Part of a small language model's weights: biases on query, key and value.
Each number is 500 + 40 x the weight over its row's rms, rounded and kept within 0 to 999. Layers, rows and columns count from 0. Numbers have three digits each. The size before them is the row's rms in percent of the matrix's.

# layer 4 MLP down (transposed), 320x128, rms 0.178, rows 106-122, columns 0-127
103:528461412572398492519464455523502468541496448550507539502440544556504489499523425450503519522551463517546480538455541541463510403488537508425450569531442466515506461486474547482523488472513477512521518524493475536532481532461518436513494576514558480516509569494530520522482428489501466513488543497434400506516504496523495446446581590510533597487462481491472516493553481510554514461478
103:395549449474502469523453488563544552493516480435489532453448436517464496509447538553436475451546551476516438499444482504549499399469522505503456510451500474424447544532430490480484589530482488523540500476583499526585508501553469440491495495478506563539530505497524497499512488444585551473495435459536470536464450442501530567542508535490533492416495515523480543472501481462498516504484
099:460473494499570572480458526454497524483496415535513532485546476608534508528536530503472529494500470520482531471558496473488457470586518464525491502468474474530572483490561433477491477544468461502559546470553505479517565538483503495442558417490505565518490490511476499565468520511483530478413496485505449495452510495511526587448490519463613514551486494518583555477494476509498526456625
109:445453468450493512535494430470484493496451465563526546514478512521425542513518523515447466548471548491518520544460530572485493504404559532460507485479528509480533540469555574491435463477581524522500511530483563516599498583521485430471499529466496481491513475428471477493554496573523497561539553532512464515457491472465459491455462475497612535553546509486561540507487549554449518477559
096:521445453424518474504506437495584501475468505537537465457515560488524460482512546485572524518489502452378520523492527513479503449481448526480492528536535486505471481525566529477456548510445540445483515402510466466476469490466486509524506521489517524475475495509497526518570526488479503474486442515639473527504575507454529493506500537459611490490406565443548575508498512559520491497574
103:461517557525519492491471471478419473459503558531540493500516500488510528547514510459505556548497547398475476428465462458518455516504425577461545473508518499511453531455479459473574402410491543534515519524569466524454480447473499434456505570482468526556543562442506468481459551490561423450495495499479506450490525484559496570473527527433487458530472492522468439489439502462536485542521
100:440470476516461563571461551548531458513522552496482471522454448509491598534505381501479557547488455503492536531487544522593544466458500581533415453499542469498487504471523503518546513532500473436619493538486511499529479439520537519484518575550502483588523497483498507485513488526508496471497547489501471447420506484549498544489461498511544515532460429546502527484517543439472566553495
097:479506447555502489482511538481527456542425469502455421461392501496435445542481517498580466470494553478508555511529570554454556470481494551474517501514442491465580532483447514533564428482437524494511531563508582519590463558462507510559491487484587485492476441528430551478475476496498483433501484464480499481542524478467534553460519489531473439433506477500504563487515462531503462476521
111:458542491469422532445552506536461571519420483547507507471499452500601583500512556450461477555516520561489495513480547486452417525509539466533530503513520509476522558531384462518476452438501523483511545452484488541489485463423473525576500423485506468572428450505465530454481453473442499483464510499508586481580457516524516573510501494484455525520520471446530520505502515493521521528523
109:537454602498589531492533528542581560462488492528463516542462457526460456471472512498486550473523423527526553539539494453555489450515455477541513570552489524456519518509484490511596483497506451495507512503468494461512558620527533461495515482547450511518578517428479503517513502476499548429424551423442500460446535523464447457545518471539447504492466471519476541537506500521437490542492
098:447458467476529504426520506519481434528497450487454482518551532528523572484506510471502495467562450509522461629536613565482438518509503557431548510504538473477505525474486488485487468543515492477450455494527538538516425481453455462446592551539513574491507505391537491493489507498501474524506507418561491521494522487393513485508525530515448490481564495513534491514495443515504560456460
100:507488509515497509564496475409519516494491531536479485463543419537536440430507549527532502513471523460544475547456569454544508511562466519509511489466456469522492465544438532516442488464466479474530503502392504441446455450447527473491474469445543490554486495545522469439444484468572496459591524583462426570492537434463531555539438548482487513528487525532493447469469548535473524540535
106:472519555499506515513488575527488459499477576451506493530509530481514463489484484495555510458577461552526473519466508514454444452579515467543494417448477433515478524484438390461445596461536483562417557467515542524455523528462540515475528428494522511480492556484468502501460546439531504518496503588504464508478589443537444528459497504462532538478522490567464502475510516520552472525427
094:540469508521497506474447520454522506498471548452497460500628487488460565489481470510539445558434487579573459530500527532500525528465557444525507467469394498514409440555517520564520490475538480492523501589485500464532506528454545469509544479481499490593498492455504485539496543507557505511444548479505471543529533494483476513489482518510623468473601521488444532535481532546557490491499
101:516553478488528540524467447519418501484475512511529449489543529545572525494497558439454405499484547508565531476470557447473409489490600470480559559432542498499501506498414487528495414442438552460478492506517522466478496522491503527525505461490547504529525481479539535465515513525428447532503528543539478525439562536450506489538470500493535493587548433488447446567506533453542465511477
100:519545511428475559545577478431516426512493554506495470538443480475465377467550455454550507458500505482533474567510527518482487503487539577485476496538432474482539459501514453461506531527466502488489507429449480483533539469510525483440548530434456524498539452475550490498440460534516494452483524415473508543540473599425547464500498491523514541534545550538542461484432530528453449554494
103:482478487475414544463538455475489602530490451499509454515557557575570495522518421456446483550532556485480556447447491549450542430487511521566498482514564451497515531505506407530509468505542530416473504489472554505520514498493477449469452501571501470567558471451470502462498494478517412516504514484502495548453580506545466509492537469493437489564496502478482508526434443443505536550490
# layer 4 MLP gate, 320x128, rms 0.154, rows 107-123, columns 0-127
100:543488501533425454504476521524466519500526482465485506514534622476484507493513482498531447501464509420509545429493487515465465457458460500489560510488438527532525438508455481534516484507579480489489433501463470471548527519537492551535566522459496490477503515474468435436547566567396524491555476495481478457479542505562530519516521468431552435504510501511445487579405443443484534569564
100:536476524504527505521482561524563475494420533533558546497509513502427499498463543522591526459546552581536480549513522529513488540575526486571484497404534564552502453408547523492552497454496546514483486487432553533469464432476474495445519512497463534450532450451526447424502519551485460495576536547534499509524554504550535511483516498513488549544533516487476456549465512524531440488587
107:437492495530428499542472496533556426492542437521510507524569511573521514487436587490533465482477569541479602483516538487501505523495485550472530466483457517524540540462486547513512458562518554562570532472461520550497505505520481499465527506474471465492564511509441544498442476579515414469530536506416485532475443557506490500421515448452595490453554515524510531554510517462502559460519
101:523551466450530437541559521563447501437518551493453455573502497429423489509506500432528482491524456519490524499514536530545505450523420477478524550513472535527449547560556451504487488485411563502478482449485506495445553490543527515515511482525449434530522563496488583457506506519534551413525445523501483501519517515527550599480481521445480430520503431464474507393506510490525540512479
099:480504563533490500561475522526432464505470566541521482467472514461494571419502571498531417445454481499478441498470435532493490560504484502537503497461494497453506481553537480447442479542418563446504478443507518527563481530467560465493480478539467485509486538469467538475494457438504469594456619490473461483541541564563470560469440563494494501535454441494459512531508487525496563524474
101:562536511471520473487482522496462564547530506477435544399464495388532561504497581521545459490446518486437524450434489498609491505508515578546514527512534484502514477483475559573512527519453510540522427447520478458478516522497463503489458518458490465498465545507540524506474568453475541452495567493496449487536490483468493534447466546492468457608532503529461592518525480513523482566467
101:488473474514516503484574488491450376541426492430483515417485551511486517500514574516549524488535483471543483530528507587564493426479471532441440447476458519510512506463527561461589525516536487509522557494538508458601524537442475518487445434490447457497509460476427473565487524489568520546516515426484529453501511495506495476550471549473492470458539508451539520497540446499491446464490
104:481490477495484532534496499487452539504535516555462545538535497546553535500465500407435498505524524505491544517578538513484465502491518506392610525455452534519531542557509487476553414541545541473568525533487465425431500458482484486558472452494450475502535552455494429522493528551493500523485499451487511481531533516475544511526470410384413556427479499524493487517528476511498457465478
102:523499451472548504502539539451506506454456485512567488520500481523565549449454474523450488566563475524530534594501549487491477480495553393460509449517508523487486483551530481447491432488450532475504541503484470475476519523532509437560547519511514508428440544409482469512441485495483473524596510553469522465502479564478470505548501534475481498536474472527409426475556447486513548476616
103:533444505469413501551493507576455482458542516465539500489473469475562487594564488517488498472499491541504452478551517516570482504480563438510539556484496507567484415540508469441496553458499494530560534504472563499472503535545549555555508531527433447483442595452460441512514473595522549504552514545450461532477414531539547531551532523494479546552517518546482448499485528518500488507509
105:442470526547458486538531481412543421434450464493549442481478506501461475548490478501500521454425363446521423487513515396492587547529522599482476500521475521494509559468525482530476468516443521503521468479532494558558474468499548462511477471491490454522495477458497564552497448529482498430539492533495485527528523503516604439515517446552539504499525499549506471474503468492513494559482
098:446542433542585512508494540491474522479524536579497397559566479433498583489523465582502459461491467508532536453510506479544447512566486441501541538523435479528474487554536479555550516480551409500521501485509501507559500480432493492514547463491536478513425564489526489450521516495461529510509520474476465519497484475443457529465527448509471449464449554484452466424533483500483488616531
101:431487475494472544520525480481476549524587469560556510515454448490574529494553492599537490501497544525515545448539513453594511431481491487495524569507558479533530477497533532418457537473515473458491419563515534481466570500538435535573531511500504544466490473464486544490545397510483491526503537508557506460458468521446502543477512498532482498435492528517583568464559480486522496431507
099:469444465498484496480501431512508510533475502562484489480478556482514494538476482466536551428511477495469481505541447443548461497486394489559444488443553473479454519533524496450435449489494529508559515537487434506546472410520396487453524472521420464567534551480462511525510499519486526546562539491517564506448505545430519453525537493522414507546489501452450464593426478480545531525512
102:543459451509476478548513508530512475433556479425543449508508489504496570501520469503452485500499516508451518417491431477424453578495490499491485477407443559547470426523462489537516466489532490491531540576508545517415492500537517508560481483529480455497464537481486473452507483571479464587414515555520539462513489464473485458519592419478478487509564501402493446443482468478510525488487
091:419497482526454548497561545521514467530471493488551515439595466544452574489493520503559529464466564527528477562537484499535464486487491432484542535504499494418476461474541524519471576492544493476538548555510504486514468569528409490528494530505495556495495502563536436432576509481420492494482523442524465519466486481494533479509463538550532474585531571517437527538546472549560478539430
097:487422481607458540503459470506446527453556569529512484408474443553477562482484529485556485505527472557501491473490445459479538537456496557527480565490528485494509502520502453451431516484470553535495485474466421486425505492526542485508475443481477546505486524503465473574546475446494524523431536465540450486497503582501539554519460460476445600535503416482479492503584483481532496470443
# layer 4 MLP up, 320x128, rms 0.157, rows 107-123, columns 0-127
098:555503569471514549475494517514498410500493521468510492512516525420515454498437395475440484508487468561487494459530523412497523549457538475430505504525509453441510482490603431533519475554476487533501500472539460476482475482542490486515448578475493452508503471471507480512503535504514451541506518560481481591579475469517524547442499561573543415514556448422527469452503472544539493463540
094:561501492457531516507493499471517479586537457468553519491521558519539457490513470491483541497520574576474471535627519470515456434482479556583490528537488570556488506504530495503533497545481519473512516439522518514562513466520454546491431504451508483572540478620480511520546493527529500499517466482519556471433545494489500431481554454456503563557483566495428552529522536518426530551490
114:423445486533479528534510498468518472486525551541490507507553492504467529542499516458478581545563512441499490526488436455523408470490517502463517530468443498518425446518473497472470516526527481471537492607557485522540506523554509487550487524524533509516403542493531542545533487582494572553484484510538371488472499496516542449532452524469425530498465516519485491399468442490435523475441
100:483527456487519461483483467518487443478493464526414523519479462521419573519502470421502421551537479492613529512524524451456538524487509537594497482553449533564482485528520519493482536557486518553491486509508432539497481450554436472441483501566546473516506500445579514487492482502522509459512531498520522471514571543491427521387459459501557453503524552467524484469505490404505549538520
102:476519530525507537576570479477537445490477519573538423510510514517543512480480494441518470487508516582465514503565539484555495497503515525488474433481513510462473426481520520479500457561519487560551522548518527531541486388458511474536427439465456508538448575562475461441501584519544459476468460579535484423449489546498490517458467518516571478483466510509528558510458531482498542415455
098:517441504501552431415538458502525443479517528500458507485492455504488542502453536494456431493524442538502550509533484498446425540507495496500485468552498526532488429532571541491505464463455533487451535514506545495594579535541493512507537437455519519527444461557503471473517496472480600475466545626520529497450516492416481450540461564542514472476504517487421487504572505525500484427483
099:423562523497487552456457465515431455510467484555520507431521569531514531498464522413519462465496474461510544495524411527507497445481516439504469478503441547499431501463488449395505484551464452569474525579436451491465497482502475440495519445521460493590490496469541543530475532485555472472503567445540507520490486503452490417496453539438501476481487486498459492563586492546464475501520
106:417447479428551481472507522576460506499498451546483520467502460467587506451571530515515505574425489536444517494514489518468541599429462510604478474529496548434425536496517461503482535510541487505483498487547498445469454500463447538491528466500454541523467502526461442473465484470438538532412491449530550464500526483456458402490575534517471548505518463497513550517502475453499523497488
105:491461595532515498497473573478495534537528463421577500461476484501427458520480450420518512465488456477455392584442507484482428491520465506514408507509463511501541461466483508544479472543482529543475473423501452521538479451557491537464503451570524579484491531577507459431440492523496472561491505437517461560557522525469493511494501453512500484464471528505507565477511469498451517485570
098:499445471487465509495483422544538454481519471611494542467532461535556504562466497425543481522495583474555517487527475418389482463486469535518402532497511496520566509424456529513484448532528527483483517634514522510462475483454465465512556484555537508508531463465479470454455509499499420482489497467485533430529524508441480536492496515546480524476525580488468467442512480513533510539485
104:521477491514501551466516463533506484451527467533546432571520460414462553496497495460518517522520493436543490536507511515531536482474493573515516425468549542498517486457596475476571447512533434467539523484534442514502510520497464461534514510540579443474535440530518481528620582561530565480483423390492548478509442494537495465491483539512459554465522533538480518487556465469524515519530
108:508497489483544502486501484540497431506463434558501494485453522508570559576492418415535466517525465470491573548542456504472466480496557523478544517487576466452532513461534552393508502551492474533494530518499473526461505496521442499552445506508494511472477410418594460406492550508564481445476492493503478547531456539484455459515490568568538511535516535525471447536447507503469531537533
097:477487476531525487600476473597502529494440586524503491566546521551461479488442500543532468568494517562491463521482504523517531509501463471497530449462485541492479515590416536484485464492459532449544582458505506502523589517480515416560472550459496575553558435490518468502511530449469555525486480439457464519545521570515454467499565521450501496447520567443458495507474533497492504467528
100:440491533547523583490500525512487505503543523509569485455481456503505521501458516534452464574513546506603558535453511520522529456532558479522520527496517542479501530461429504506513477550452534418388450473537489532580478562470510474553494557487535502562563517449556515540512522442495469496538523491540520471540589541566608494472494458486592524504494562534513489493501515486528483533485
102:512516467358488506507604576488519435475518517484478481424522506516522465544489507487528509497451578498507509499522525541534458496530533472532498551439540475528527567471474564538476569478560460559493524456488475514546466450425463464495511497440505486506506512542434552475450523543478535539552573495512443527480513418503498477539457570562526501505517572497528581506488551511436497494457
102:456492488462410488519487542466502569511418453439505606480464461513517533574518453497472555535466559474475573480424485524495529465516578421551536517517503464386463496504508503475516503526556533449460501566591508553533563541528475491496507553498514537483488535519547512502492472448513470458447422485504518512468512485561498476540464518509526459561510521526497498464559422487526524519448
098:538524496549524488595488441478518474518448493534461445485492486440548521523495543534480475542558511498525526486465478516519502471514475536510450480561522489475430484483452460473501444519479537447495515497571455406492532516484496479595529514470496482503498599466512528542452422442531502502500436457449472568560517492464513555410496428536476480549405469491535538477560519503424442464445